{
  "num_hidden_layers": 8,
  "hidden_size": 384,
  "num_attention_heads": 6,
  "num_key_value_heads": 6,
  "head_dim": 64,
  "intermediate_size": 1536,
  "vocab_size": 31717,
  "hidden_act": "swiglu",
  "norm": "rmsnorm",
  "norm_place": "out",
  "norm_eps": 1e-05,
  "positions": "rope",
  "rope_theta": 10000.0,
  "rope_fraction": 1.0,
  "qk_norm": true,
  "attn_scale": 0.125,
  "bias": "none",
  "tie_word_embeddings": false,
  "parallel_block": false,
  "init": "normal",
  "init_std_qkv": 0.0344,
  "init_std_o": 0.00861,
  "init_std_up": 0.0344,
  "init_std_down": 0.00861,
  "optimizer": "soap_variant",
  "learning_rate": 0.00374,
  "beta1": 0.95,
  "beta2": 0.95,
  "weight_decay": 0.054,
  "lr_head": 0.00555,
  "warmup_steps": 99,
  "schedule": "wsd",
  "decay_fraction": 0.79,
  "decay_shape": "sqrt",
  "final_lr_fraction": 0.1,
  "batch_tokens": 65536,
  "max_seq_len": 384,
  "doc_mask": true,
  "z_loss": 1e-05,
  "train_tokens": 281600000,
  "max_steps": 4297,
  "dataset": "wikipedia_en"
}
Each number is 500 + 25 x the weight over its row's rms, rounded and kept within 0 to 999. Layers, rows and columns count from 0. Numbers have three digits each. The size before them is the row's rms in percent of the matrix's.

# layer 5 attention output (transposed), 384x384, rms 0.116, rows 105-127, columns 192-383
095:509526504509513512506445476488497492513454487496455492521527497524449456521533458487527507535513462474529524453509468546525473475542513502540524489504487485546484514496503447493542469496453505512463491508506487461510525502504455548499499509527522494525483481516489475485530434478508487467461506499509468524496498495482485487534502485557513545467482533473516465506532494537500521487527514508496469554515507480489449490502475516487517539495518467507523458535472472466516495490530480501502521525483491499483540488511505494519525466477512498487449435502537506522477544493470481498
094:496522456518524451503522456523507492476496522469513479465492503470556496508522448491523508555492502486549521518525483466512485530516522545467530461533467517459485499482546484509493544490479530549499475484527506529507494554498472505494508496495492550485490476526454487464496479503499494524461460544476459483550521520504540471517477491524463491513522509521483482499508516512480506493504518516509490541504524496477476462486518483480511592517498525488473493486516543492512545504503525541484477495504517552520527514511533473505499513502507473535470460473498492503507494478483507526
103:474509486522494468474531476495507457506502501536500483486510502528555494512554512551481463468525484544562465483516516482552491518529535491553489510499475535527501507492462473510459533515517486519479517504496495494484457492477499521475507496486513549499516545502488529493483512511572536481510490511529484550473490498459482500492498560471509531491512523529529441490496501523478522470473486489522485529522487461437479502498512531504521489498501456458504502506449508506513518526502498509461451483493458494460539528504470524475498491506541478491463507527490526544548504504494494514
099:523452511528513497537544457486489484489463447462487501548501487544519457521522495543494480467486491441548532493547504533474501463431437492476454528519523498467516503486489527483488484490529498496492472503479489513502530515489563500497509479469523471510518495474547514471449502480559488508518479515515503515498487467471515531500513451485500499471502529548562486491553496448512487533526500515502483507512495512520512465512520487495473548515481506537497467522470497506488498516498492519539529502505537465475513509510492445482446489526460511512484536502529488445465502533510519483
097:498539442493532463519526510513519487458500508482536532476524500514490519517510524495501471527446498493495530529543525542517528514503504529512469502443468480528492501507482487531504474469497496474478506491519511530499487473451519472444518514520500457537491494480496535538511583450509502525497457511476513479521524494481472475551535488462491519459498476516481521545509467526510499405531488480493485477447472464490475459535533511511491486501554507490482564502528497514484474487552487477528516502495513459495514495492496546527505527509487500578465507508530504503530499518516494481
095:484494509516436467529488496518541521503546543515518530487483511469498495496518501500505465511489492537522500452541472536482532537505464471510465493461494537466499477515453476497489494495476522493508444555507504532487546501486491506498517503512447497485520539530541483533504469494531536506532521504444491474506499497492490483470430466547486495474527527499518539479529536493498514491496504532506480485505483525520446469530488488482492505548497461527541509514519474507485511490484495499537460537468487538533470490504517463519553533514469517472418505470483539476523486493471486499
102:478435549501467522501484454560474490501497490496462462466500504507488496512532507546531502535577469464502556515525533515534526443544494519507495452505490495517501510518516490545526472544536509508490452514496519530508508474510507496503499486487522500504505506514497530497491510483499509466496488447512559515483487492549498505500515512509490555496540491470473528552492485478493458506509488442529482481497503495474487559511488452549488489498533514499516486490491512477443464479494502546475536514508509509524483494528509513461501518458514491484503496480487515501494534493539466492
103:542521469503480544478464490517516478473519483487479478519521528535464548499473475474491512481472497505506504535485492533494484527468470506476499495483507415556500510509467476499486471507521480474494473489486546475482416507485532494504509523442521522500523500530482497531502488507508507510524468464498526499486506462518531482480513482473517493512462471459461497460492543504517472502438509503501509511515473497468494487483518490526462514511492494551478541488515508503505470530515482518518511485491525488523507503457529465490473512469533505530501519459500523483488547491532480473
099:502501484469502527481537460466498496502467480497538447454512518487498491536504506523494492471533481470464498510502492480449497488485509484513510520470498503476489454523529520530520501464518491477490509547505515497478532470463479538529486486501514489498518543504509498500482480492489468495521468527494520529549489496444456516467470494479489468482541510476484485458481515486524490521449510494493529503441510484417463535498534464509515479515488509536509519454508442475586505480519463492532530514556529510463516524480497511492480516502485517492520505506477492515546528505492504480
097:544520514523475508503470519514519496487486481492482466511526487503473469468517502469491480493492483541517502460509501538537510515545496487473493483513468487552503494468540468480472472466475497517499527526526461460505492513504538451468483457544479461508513518516502479510505468496465486489508498535476516494512467517553540507488514511512511540466500508501457451475510501482509504486494513451461552562477493507499521518500470509498499529496487508487499510514515511466478536507525502502536560486519482482504470486533510465513459494505465509472495479513478500510534547460546494472
094:520533526510504485492521486526516522502521501520500552510523499497535470516537534474483481549504524509497503502529580473480486529496551516460554478504492489511513524512526482500505514511522473508475531522499520514520502470448498499506511469507503514490499491515513484527537481523519527493491493515471502461542483473486533462477500516522507487497515521511516511521540446529493516452507508473534502516518518457488478487560485474487485548512480490519504472534476475529526523547502503511485473470505523485521500510500527469500484526498512558502477490484441503421505479491527512519
103:480516511514442534496480463492513516505541465487491533509460492495501547486509485495471481505508478473467444510487514494446468549442474487482460525496505549494463481452510492479473476501533527486510515494512463493483464468519489494490475467529503520485527503479474488482472542495509518472479471497510487485496502479545492499506448522523505529498497530531535532497543463522524486479479508510546469476455510501499484507493499498480488478498534519492525510524464529539470473477474464490498514454509489501510529524527449456512490548514546489481512480507472503463555460503497492563
098:488536502472485500505493531521532471486523477484537491513487487517512514493483495474507475501484477523515505534527470520528519466482522485500516485525466502444510482502474491532507510473510454460482460498516566505525469520459476519470481482532529517498512490533465471461514529492493554486531504503506518493535522494511444529488521494507504483472521484505458514462501527452484474487519502476458496514516527471516514487497504545513537542491475486531471507459495510510554470494483574450499488531444496484479533488544542451504513492532495486498489523490523500486519527463489459493
093:476500462464526495513510497533528524458487516502474531466457482547518496473507530493510489522493528484501501455495544515456508482499467540488496455486486560536504508476500517528507516487497504494499458491501505504493500499567524486483471513510516555521529484507484566456498478450495567468552507521528496467472504555537496531527464486498478534513472477453463518489488460501505502516526522487546493488526487509473454512465494445508473483508503505459479492498490508483535546539509534508548481492509470483478485518471496494490472531471525491531522500477507525484509489495515498511
105:497490511520503494529520539461499521497500476502473495488492518514461447516511516500515498500489511486503473504486546454485529443542516536509495518506535510490486511539488523507495483505538501470473491528490513487508511489487520539453475488489518497494487518502470482493484501470519484524510465471497466464518483482459483469512523491478487483530515526537490582497506493510491560465506477508465546508502488489497539461489496506501510492505502493492493489505518493494499447538473541490462469537490515493485503480495487494506503520468528493531501474458516447506461485546478465471
101:464554501520500486510534526490492510479512490541495485469526476547519499485506483509494462497522495477504439508453503497499532516486477513484487457528526442507493538516482497527523476517510458542470544508501479460508506549489482526506515505511483458477495507502517495523481433509491527487523499504488477521494493533529494528488516526511542469496528488460531503528508509559480479522479499464488504465470495515505447498485485533526542513490473531463498465503500541453533514517477450472492453513471425475530474434457478506459493523473462486509491452501538473535505483509489481477
099:459489510481500459444517548480453508523483481490469524528487540482534503503495539499503488485452499504491464511479512481546491495503481527489525484541512461474511499467554473520487508487475502483526526505522483441469459480476449567487525516464529486557469495477464518475501477528547488497489494478507519526549511526496502498496514491473501538490498491541486527550538443495479523471499539515460506462511541489491480509493460447503451539476525473484521465563489524512518513482507502509517500499526464569477500510495482562492553516501488492496512517476497493483484507483472486526
100:477509428504503522520470547507481501493546525443491454509515520494495479498490507480537475467515537499526480500503501497512489468519482520452485463528482488474506498495499568449523503500489458523475487508518465479483490482534518476482471498488516487491529519495515520471475433492511484504495524478508511510524511477511466543507478479514505516494499512485527505509518498511501507480503472483466484518541506508512484483522552499473493521491499552512494491505479472507493500561508478531479510495477509515516514491464526511482527502513453512475485495512485507528506515455510486508
102:525480508501510446480512502464534476496485544509540446500485499536509532537472470465512481502478531537501485501525497496536477535525526545510523502505472525474446523504503534506544523535486543502492494539499488523513527492479510480493465506506473501511512484485507466478495510504507484522490521498489507511462475518523507462516480485489489474497479499475528511503533485521475478494515471505529565467479520512470488479498514539482500537514499545500523478483505533529509486447517474506543477471492474498481461492481519485517516469521559482499533459498535516493479495497512519496
094:510526448493533495477517492513513469480493506526516506493489533523497441511490507488472485507472533500506532492543498476471539480515503537456458492510498472558473501484511527487468540519478461495550436450513542494535450507527516463485440495482497513507488498499508479509525496466475517503503509530518513459499455509505555511508487501524489500526504497525503507449490526480521542494513504499497490531514469478504515514491498497500506469501518484492514474510520529490442513519547464489455547508508514476516495522475483492514520488500510512511495519507527506511568456548465510493
097:428512507503492518476530511498514513511525520527532488479535525502488530466472520454495480499568512469487503494485495448492491510507516496491499467478523501516482499507439492497522514510503521542525462489472455486515470440526474497496490503456465502525467519480519489491494515476506514489482533481538464543464511542502507460506509508493504491513493520496536512517546503528450513474490486493534499484498499510504495493519486515484484472486530475514525492498501522517507505555533470468481535492493498467494531519513557483518509523491526498504490532497518467495486523437508497508
101:475509465520491514529463503516497510470511510469497494478483477526521570475474511509528515453492450501498522472494483482519519493508517535516488482433515529492500504489541493512463547488527477518519467443487525477508517476477458467502481508486477479525462517510507491487521496479480504509509493465470496561518492494493479512502503485540493514477448537479503500476525494475450491477506516519481476442444483549519518514512484472486548540506499486485494491496493488552555519498490536488477491520508511513517488493507526533489514551551465506472447454501512487514520511482473545510
092:533503508467492465543535501514482498503521512462482472510501494479485492461498524460515493523488523510498512517505477504445530553479517474537520503514497486529543527501526548525471557442471503540528527486503505493459488557524451563475528500497539479493472485534451489467480490535487493524485541499519486455516500492538463480478539479516483523517522518516507493476527502509508527531522511540463505459507471427505475496522502487525486510469491500538462529525519492501532538452488478485509506517450489508500505493480520488484471521522474509532464483498503493505507498533463508473
# layer 5 attention value, 384x384, rms 0.126, rows 106-127, columns 192-383
099:527512479513491476498500462475479533511518467483536482509477494446522551511476499472495516526460492500494503503478467542476526478488508481530493480486508498499467486485494479478472503489466487515511440459490516527482522545485476544535511544529532531521503513501475508454479493506510504519480463506516462479520499540468534492494526472501507516460563529494492525499522493513546499506476537505545509480513492558516488469526540463463496535507470506456497522545525510458493509528492518514486511509506482485469552500483483503517526540490475433490499464493555491454504506493482460511
100:527517494465537473468499476525524509542522506500522525513503487510552517485574470492473485491500514467519532506487525499482464476492498536477499478463463502534514507479526491471500467474538523513494487488503481492502497497477516486483513481438492528471550505509501511486480500503510498508499470506496551468486478471467505495512446515535485488463476524534487531531510500463535531428509459547447485537512520500534494507504499512493536454516484563483502473502498506509501448496500502530522519518467489483521467514542543503503523521537506465514479531509483457439506495503513474503
100:494504469493453482465521515524492497480532519477452479501482485500493493500495485520466537516484476480484499474499487498486518490448474520442517528549470535523504508512483517499455468519461478480503535513526506525509470483498519485467488484456516500476499540494508530494521478503527520545477469518511492550465520455510525519495518483474537455549443527563509472522482534500468525561431486493549492481490461522485545505500506507508544481493531511498466559504484495529502497511478466495462518463462494489505470483511463485495461536500499516566504487517533531476483503517470486521
101:502462484505536464484526514508528479517477497518491489500523525481474552506448478488497477506516553507484504482493519534443506574539486476507518483486488513543487500466523470498482496483491505498495496505508484542494502419482508471472544489496495496526485537455476517482503497493474511536466481463484510495514538514466481474530489530500456489475517468494520531514474489494509498496471488505548449503498491530560520470490510546514524499485464466457452494524546475509547504521530510509503444529470490499494524497477553511448524535513494491539519484557516525532498502510500498469
095:530509505462484540490515500501475539468494481513471473451496528503532518514485552504481517528490478505505487483466518535519556508507511511519507499478477467544506507495487496510518459483512498506521483512488513482525421463503529497528525513556467499504503491506486493537504503478482456491468506497503528520486528494516494555421487519527500534560526512467491468522495464513465522492514494505525476488561524495459457480512513476462488508570507469486489494529482488509522523530523507502480509494500517456493506510499481513503538520488500496551513480512549518515477544488476486481
100:507486484473507487468493483490481502538445510498503525472492542468519518482537503517439495515502504523466504503501483500524482516517500463498522474482507499485498475525486444467510510499514497489472530521482493532482501494495522479495513500497506488513504541471486523520501475508524502505475466506535530507519544490516541537500482466480488493526531451519482450476495492490515495529527514508474508516465498486541529550493536535501509505515484561515478483499479539510461501466444473479478525528477489498524461459508523523511513492482521489486502496515528497544511564508512540492
099:545508527478503518504484526473531487493492501494506504510493490545521503553491492497515528460508525502496486497481484488491491494531502479455513506529472492512495552486474494524489481527512477488557478498471526446503459519484495540488508489459492525504519506492473530487483445526530551506491478490485456480453532465458516495489517535466486480474536505528481446486500521551520487500470457508540505489520512473558536492465508498541529449473449525538508511509504516493525492481531500470498499489518490508526519509512497456489532541504524473471564497463501489498488506522502482526
101:509506509498467499485537461501535455501501470496502497492517513539504536466514503484504493500469463416491493525523518460540499485460447462532492526515514506494480484523524527463483517517533463464496500511515470506438464501440480482497517529535522556523490502480471524517528505483508500477526496493474536499464519504512476511486464495488544492547554478525493513488525574476525492536499489492484527471497496478490503464512499497478549459512515524492502498476494463497487513506529479513513491419472562508505493491474460527487486467501492475491501494491513523551527491493522508502
100:485514499524477489484452498475456515479522457473514517508464503484517527498500512511534530531491510502478447519521487511558478513495516511473510498492499523516466493503494472500526569485518479486546511502499525469468530513513469517505525512475521504515513511507529477525455480518491493499459512482516498535524533493564505532498498480524512481524522520516497483517501497529477452509492537480511534497500521473490518493456469503554447503506467507518545511517495513510470500471518518490496540488524553517452523470508499484471481474518509502476476507488508480481518548478527552430
099:504467459525485485509521471490549487500528507473468514503505486487468476489458490466515474499531491542499505487484551461528541581527505501451540554522500468511503482504517511530494523488437533495520553522472541529487452544505522533557481451502498519503562467489558546483497495533526489496481515524499535504515500478445487488514495494507481501500518505516544511531523460538470506477525449502573482526563490504510521504526522498521473503546489467501510514484497499474492502506440522511538476543498524532489457509491508509498521504519533480479467487516510480487516489521462516490
105:537503530492474528527473495492492497457504492511471484502494542462483553509519518484461511475481485473488471480477520484535501532522558541468536488443505526497523507545452507499518478484502441511514522501449505457521460510496521506516502486503566516494514513478517524530458520511537500525499528530501512517524525505479469506480454487544469555534494500525536524465463479572466493458519542489511492472508487482499478509457500547514501487537498467508494499477508507523503508506520502453511530521526489475474509485495480487521540535509522505502566473478509496507450532517510482474
100:521515526532532458475520495532506469496473480472518506466535473549491488478503487560484519491509504485552472503536514532523485465561487500509528489521456488494453465529543530479548476529501489478497489511525513542552473494508503507454506492482504458469494484531486487518483491460512531514504509511535518487494568521472485489524494530477516459453484483528496481502500548450519477517514475473506514517527464501488490451512490529543498522497479484499443495529500471490501492523515529487508473466483514529530471508507487495478495498485480483535523479534492502481499501469501514536
097:481467525503502482448474500524507510486512482485514458488472488513480479469484455474470478520479505505537491492533494523519518497486514452463517506514518544487532478516460518496488444463532515509505501476513519567492581516495514478488488496462501516507498473483467496493512502532504492525507515484506467559498508548507506463491473521512503492484471519500467526501493488488524478528495493495471469510498494506444471506500543509477483495476515476475469493513451523504512549534459493503508496516522482482484530499499503490485513505511465483511464476452500486477535492462440494554
099:494460499464492479511468495495514491487438520469488506494532451488477499477518488501524467498552520520497520524550514476487482470522507497493526479490518468535467547480515563538519529536508504490471568499494508532533477496505511482524510489479502481508520532498528458474524502503460481515472518557508504485522521493488498534547531469444450540458536457483462521505518504447493518525508502476471484545510513471486549534507523504470471488505493515516472501508527518501503506513460528486482503508458508523483515473509543447502521468497467475480483509535506491494540471479470493544
101:500475492468477510509490524526493546504492500491471508510517473495502514527560517476470522508534519488505521526514472511533487486494527476470476478530498516502523521414509483490554516482532471523500480477517438479510517508469472496520518500487505481512527462500497497534461500482503516501503508484477473503475495472476507479497502519484517514454527532499507477487476497507511505473500466485485485503469523459463455538517452511485502478475521540519540514535517560496478501504448497493502459505505472492479489449492545488491485463533489461497474512490536488488487483503496513530
098:475508534510492486478525527500504492482527538500470535530475458516494527518488465553522459492541446517510471469527475507481466478517545474508532498477487509478512468493515495523494598512520531540495489503484452511467543548496517481476505515495498522515532477503512500495499475495530428522475496458511484476510507526532480461488468486475523537477487470455536550483483514513511505473479556490506539451502522504527476480481459458515458493465479489491516465467480476476493511490473498499483485518508543519511484494504531547517520456499495536473502480486476532495506505523520485514
096:459513480507513517460469515484480477522509486518520508494505487521487497474500473513536501482525485467492470507508491493499483519497497478475514560499480509457521559519501501465474520527480528479503491486519538518530537472554481523536530449484525490512507527487518509491442467516478527510504506498489454515541445463510499505476493536487509513494487476482496501507506540502510494516474509538520526489524489485464469520489476479502477485472491449503531529503505487465522485498525501518485521500502503547479529487510519435519484487530452484503449527449519452505496491502505475522
102:484455503500500466487524466489522508506505472513501497521525489525535473505499521512476463533501503539527549470521504519500572441528488541504428523469527489521500465502499493453498511515489504492463499499503511527517517474453531532520490546477451461555425487535475503479493488491500457486464536502510528520479500555476531528487537554478474516512517528517510477479552474463499505526553454532483525503540488521552500504499464473502488519549523505490491506501472510505487492495507464494512484485473482504495473502482506503506473472528484497533531524497475502505494450482483528499
095:519521513520504516527509538449476501471534525461515469481490470485487517495514502508528483467523510514517501462516541498458465482434533503487490500523512473494529531489479529511479471517542521492541500469523509468520550505512518445487495477474514530483494528569554462531527509521512502500531544480505461490468495503537464535497527470534533501496468513518509497481476495573486480536497510494489502516517518521472533500460491518494525490517446500494520520488503507504530448541529504499494484515520495521455521493507451558467519526506503474515530515492490497518456496456550519479
098:462517510479499523528496526491453496485492499533494549475522497505521516491559491525478488482488525525519490478517485466494478432520495533521488496510494491477500496488517479507500472513490523516483462496485477448496489502506504487487513465432480509518529486508537555474500522487488501519490510487527483488517488495491484454524489495497502553476504459487481520496532481503489516542490516464503448493463496527520527528522498555551536510449494510521501474505491505496530517562479492526505506518483530509527484525532505476501459503449482552521533531539481482487467466545546515499
098:456506526523505464483479477522489495487532475484503515480555514509490464499518503490529510507487539458533506465548535494531492499511475475530553506518497526511478499536504503487526490460521542478513526491472526520511502492534527509514519533540486480519464490551504463553537474527488485452539517462467539513474471488541487505516459492512503502484497509528469478510489495495466513506511522510481509463437529492451496504515490520510510544537520482517527492530517472529510476504503512484498480498532509527508523493520534476526536496513463501495455505458502483446494456479575474500
098:563491506484520501488505469517509505493502526509493520538504470551462501502506486523488510511502432488501493513492505519533479477501514454549510480534501500489493442535483512505536472487470508519503526547524498533475528491517459493486451485488488458497510392511506480479486489501447476499536548446499461470519514513474499477480528513481502499501502489475480464507526517466542511475475477479504531490541486517487471437520477503495483463448516502534507498546486540486497525485501511516520483488479508554515488503470502480462511537476508526482498513539523553510473487541498498503
# layer 5 attention query, 384x384, rms 0.107, rows 128-141, columns 192-383
086:493493528539485478481522473496502493504511458469539489494478534517501517497504467506510518549505490475490509512528489523530530512529535513542492478501463527479501512448469529514499491501459520464513500549538513517497522496488489502530524535524527510490482466522519540503489483509480504491478491527517469493513542488476484491496520484438504462470511526526509500473470520500535467514534532545514514526466479525468555554481475526497482474488453505504482503500508520538519516509500503486502521511554484478495525504507504497564465491549514555513490562504448500455531514512531484470
093:481513472481556501507500511479435459453512480538482551495492477530494515490514503508474524513458464495468529513485536538503525520476490479504486490516483522465519482456480460510486511522500490503523504494482523500489510525525466549436474472556523495535486521501505521484520537510521491502562482505529487491482504493473470481473524523494537482522492487499481455485517524494501509467456518497514512516483491515465521492468480517545495518517522477456539465510484491520469530533482533474502469496510473457525506493492507517527498492473512549513521434546489513479480479467473500532
081:511542532479477483478494471503500441553522470543517524508547540532503491559500478521500523516494487546500490470487506518482486517493405509497505496482511474522503485482514481506476513508529457546533492477507506457520517494525480502513498514501498516551495521521499480458464519528532505501486473451505513540480490499502471487486483554495504508505523484514517471495526520548485466532457551495476525492503501515511501493526515478483530509526547511497490514503541505526456493561510516525525450507507493505480496508455521517444524517436547494508503528488519526516504512532466486523
093:496491461506472510525535522498502493505534484508527481510516542489498483512516531489481538450538513500538480504465520477462514465463502493475485512521555464496490526573531464465504476496529499523497495504498454517523522492470541487490488522526493495475523493482501470500461522498544475505454478468443494504471490492500491515533493473501483540494494507497511531494517447515476506467483473443509510467529558486507495486552500525471490544516511535503483512469508474485461493502492464539462483482479539525499499473483493497457497513461509457507504531489487539526484470543460534527
093:468495488491537493536495514475492456486497514553484505508561498510502484487487497452481541514534513510525491532494528512539513533502499467515504528517529455439519490483496462519470499494493463538481511474503540491495491487521499507498496479492462480516474518458489524445476534542534494527459463482501486499477461503516470500529516492545517523498458497480527490470483519534505478525476492485516494462531498527504521498458493478473518535536525492484538523519485477474466517538495456509504481481498538525530478510463472490523491490425526507548475470537507477487517460536451515487
095:481492500478498532524487542499518466492517506503471500449506507489500460516472553494490492490524496534547511525513496487493459468489529467488525524509494447524511474493529510491511468510535491515504497471473470486526485510500524516502527496470500456517533506482461484529465533502520464493473531458491515535493442507521484505514473493519499530463507479463497529512485456486483520460483493431507482458543538490489472522507497495482525497495535516471477522542506449467488477520539494503521473484492555510484469465505507480448505489499522475511517455474536546525476457498471527498
087:516466532466521530486517474543512516505503510503447515495515485518515478532549496499543557501460506503505521459491478495504515508482485481486503445508543516466494501477497511515519456485470491500501544536487536492493483492496494503514522490470455483494472462494474482483442515530486494530470509504452464505498539456472517475482526507476498481508465512569473458454553520533511425502523486505527513516518498548552524498493488490510517531483491469530543495542490489484506449512481492493516479527520523514497506522443500527522504489451491506478473498507476432531522491532492523495
094:529452516506535475524483523498447489490510536510490538485499490503529494510532544488450533485516489489524502432531515519507505454510458474508528479507543474440504501482500517510507465534502484516509511455466510484503555515541524513499519544486459521511454497475494518484491541494512495458489466491483497503504501482496463495514511461492543491464443483493494522489485495459509529474535487457518496468499517510453509478508504486507536508481522566468498507497528484460471484471482479550486502473506519518498467503483475511523489423464534468500504443529522504533502500521495522482
086:464478510539504493518525491491508550450495527494528467498517528445492514465495516514481479510540497526487496522502514559523473491510589529518478480498487512512486502491518536494516439538519561527516522483520477484504503461464508478488487508487510515476494507467501476501550517477474514492486524516479499525528544521517505495512527465518521481473492527466489502532434502470518481512522480453498494513472518499550479504505509529514500523476461475438548558481523564472506496478496491498509471539469462502516521490527487453490469495541510479545468524484526559497482511476522496520
099:476502499518457503502536453527543525526505496463545445502471523480483469487486484510505463551510505452484526492500515511505486492510530499533506497517484493532467491476484525543537483477465542461472501524525497520481537494457476497523512489527516504459483481517512546538512485472496514488511487513498486491510524504485490515502520496446464494474497559506470512480475511491550516496485499506456480533480485485473472496512499501511470480453502460491524499483501567537543526450510524508505512516495488489533532499556539516508501502551498488488468542528496482474525506466534462479
101:527503480536466505484525475496516536492500478476517453504463534477489502447456482503496488514504470475438520504494513532505525483471511507491504482485480563519489511489514554532480505473506513472508537512521501534475492512464483475495475514522531493485465495518500488525560458485454540495523505541523486519533547505460522493485564469475483482437513565506468522519528515511535509477521513507485507525490480484524531477524512525489486490450450456492519476476517579515550493489528493491512500524511447469492539506570496493525500534540477490515509524514518510502516514472508484508
090:523525503502525526461471473553496485533517483554477536500517504506539493532478488503504560472491485510492506479462528463473544526473442494511543536497565465490500533512482478515502547496503492489491512511488509476448501469520552513528489532566528504525518524530463494464465503494486484529493516472513480500502483521534529497523459505498512494504530469545521456462519501520483496485491510505505505522506517572506498524520494520479503532511547508528509487545467484499443468538487500499522487518496499517497531504485485498501536496443513507485489508525495485535512471530471470499
094:495490476530530493520499466501520509465513511482484484528543514508500511472468509459507537542498480497480541519462527499558502516480491476503515486533479495508510491521507517504522465446502488527469524467547502488482474508507491487519534507523471494502461512457473501495522504487481501523494513531484494479485518468470534531518539460493475534488495538568518453453471495508528491478477499485537477521477513535499488451490482516495534514445467486506511510519477553542482512497516495519523478498505486488514481523505503502526477508497494495483523491493534484491526472511508505538
092:524490507469503549481464505536475447537470507522482478488535476542525469495463521493496524502470506518514541485483511432443499460495441430548534522526534499505518528509517496499501504503501487501492520490483523508488465488519524496519519509458481477511537520533484485466497514513518458528462483465476542527497485504531454519487457492492485495513529445510504501490530497495505505494480489502477491512530511511531553514506479523477468488529556505528504478579471491508480440504494510495502539502512565536477468492487518492487533459476508492492517487511466494496476475529491523503
# layer 5 attention key, 384x384, rms 0.0935, rows 128-141, columns 192-383
069:497517525511450481570476515523489516476453517523531516458491486493509475465485521467493478487511487477483472515504505478496506498509513495521481464478513547483445540496516504473531496461532494529473502485494521492505523506505509456526493492510490483522505516483503459502529484469533470474506456450518469450504552537482514507510492538500528523490469496486478480475538452544445537483491508516508468496507428448492473475532512494543496521469535476471523482476494525523502467472495564490464473506478441495512503482553560497451517531516464503480503481448532481515477566518498464528
069:489521496514494534518447481516509489461517496483535456473467524560510509482507512474482506481522523472512491488521485494514519562494483493482516472508485504455499484477498541508525492472483491463472503493560523535546509494480528478513478498481514514471504473500470515489470438498487496489496537480504470510524514520501491460540506481471454484484477535499520506448526496453516461528539536479482507466498459461509494510515474488453490457522500507513489498474513539490528520489469509489505512504480460495513490507547508509487468506562505495538471466451529511515509531516530503476
079:510472493472544490487460491488476511459479526464513489493485507506462520502516530549501449494521487432479519556477537496481491462502509518528501485519509447504508468489514484586514494495503509508498506529465487507489450511504508531483517458491529491460567465482508497492505528487434475488485532541509459518531477507520502532458531475517517485495507509461509498489449517458513519508541517495506486477543532553497531525470443485510496506487468526484478485504509483473500502519463473521512525493513515523520469489502487494496466498514460508515505516483494518513507495431486498511
068:493459516518521478514548482479480516492497496546454526533511449463546489540509455503499512511481454503517464507506498519497457473464500535500510533442539483508532492493512497503525510562509453522554520439480523492480435500515466513543532524494492514544473493464534520516499542512481490490518499545515563501515484507506511487455524518543535542500465479531492525523473523469469523490470477526526498513482520537501483504502545497517501480477522494490501495512501489526502502499519497474507494488536463478502490527451484496466514479480521457529535482552488505472524502514508502500
078:527511518505480493495529491467536487522498486502500482508503523469528503539490495524507501488512520479475497486543528478488487546490496544478468466492464478519516493489539487451515446489515482479566539502462505473465488490516548543486514519517529483494517451500518475506502475455489518480508544507542516480540482495493505506492532490505497492471551502497497506558486507444507539474517554476532514502509530522475509547538537509473530497463513477543502475520488526485521503487498516540553473447526487480524514474536552479502541505489476506500535526532446518478517490472513494495
061:522493515528530468512468482484510462526496509538516522522540476464479485509499451538496443486509496514510488503478481482503503501488477521494478491459497502524518463528488478502484522462505490520520498470468489483480522496561493512493496521531496479499468526502506526530493508501511495495487510529480496494499489493467510521477482496552565504530481439511509514537498500498457509542486475525517501548530512529503481493494528482492532501493471520497538535472528481481472438541469493487525483531471523519506515531458472470517490500452490469467494508519478467499488511511506524504
084:528503501515500451473540545518492523467532466497511524457493493530499516472511484453517492517569500486466543538483496468520525456505505487488525491507493429514535488512520527481518460482472492517499514508520505479516516477504515499438461504504547525491509487502487473480516459501484502459514479488467484474515525513495497484501506533512509485479541496513483526508482485460530496491500478457506496457486483496505514506520520501505526514471471460481503464455515514489473522470547514523504521480517480505487469446522519483488529468443521451497509542496469488489515543507530482508
094:502518533543464533517531479495579510542500492499507472506517551489526537497487497495526515495535510510542476487554488481482509540511539498501467498482477549505494501529494523445507531476524488490461508509507462498511474522483516464503469477526495528482460478497448512484508481495524477525464532480512535500514461491492523490515495484495464495524481494494535504526508473492461496487515482501525536544517497492523464522507534538449511489520472531560493495503512503520481514489530471520512509518429525450491514502522520440497514538514470541511471472522455488510485482520499514498
077:499521508464456470522469471517557502502427546481496471493471553517474491458501514482531511508475485428507520471513507486467457544487496536467459527524473501515491508496502556505530495481492516461468520516475497498496490512535496481476473495496483509483531460482463466491488489467498523539465501489494470469489472502453508529535508447474527488467528519478518512502492494489493520502537562506530525474527494523489521505502501528537536516548511536513487481526490518555482510477516482479507496485455559493527507487601520496489517475506444541490525489467485519501484467522510510493
070:495517542458498552471490497451475531463506487489516486533472488533491486483525508460503509484507534476487528462542481522486503503502471501488503482515510519434535514532507534464470490523494495458509505524501482524508463513478493504481474458486494464491520479526497497490539440522493512529496520481491489516540525490495503488526486507476514514478512540521508445460466511515504498485483533486538491470450459476446520469498446492533468488524498516519526512535508534527503536478487508484476519468484441488493499496533504512489456502512536521505478467455441561526494546498537493502
063:479521499474481491472510512468450487477514483516491494484501510493497497541532497500525513500483506474548525478529526510509483516532523533503474476512511477460464470480473473477508475526479488480491458543486524518506489503513510532487482472489499479492527448556492467506526504533552493491470509488505467473492491509512475506544458523463490487487538539508511498464479530498498506498490535487542504474481508466447500473518449452514464490496492482551507520499470510526496514491476527476495533522547490533490450491464527526454435480467584516508465507477478563499498522539518504511
069:487517483510495500497478519504502525471526503496499475498519516508535513502510494483478479512485500515493531477456472537503505521526488489527528472475504503518514486517539519535467531466515516505500500495520468488471471524476517509469494493496484539476486480495522519500493525480530468487511483519519534510491483488470503519479465459486465520497482486462479509508485501511496519482474492505495473482535512488530463534495528495462477513507516446494509510504506501486487516514508518502523493464543487494504501492471460520452443505514443463492513463558546484497471451514478507528
071:527507546488487547491509518466548542529541500479482503537494527504476475528500486520487503505522501493518494493560517501501533495477459540491477496464502524444501446484477498447431436486523492449516490503469509515492498505502502511494489490550477518526516480532483512523496472545515517525478507493503487506517470499473508520466436474528509468487499514498542482540539495517440486504482478481516486510516480484478524496484511434472491507516484490511534514490499504468530482502468518552531481518489523517526524461513498453494490487510504533505472493520456490530495513549549510492
070:510469471528526526546510495540544519486524485528561515532546481479510500550485464514434479511506473528487454549467451509557544483506489514498527515463517521504512496453515544520507509437512466510539497484510476505509558473485487497514461514537505546501457526469510533501506519504488486494490518510497471534497482494487508492444498494522517489527499465505486540513497495515470499483513449538483487542543534526492490502494523500461519545479486514464521477490531486467465491519499491524471470487511491518527509496449502456495460572484488509514514521546542444544524490474502501475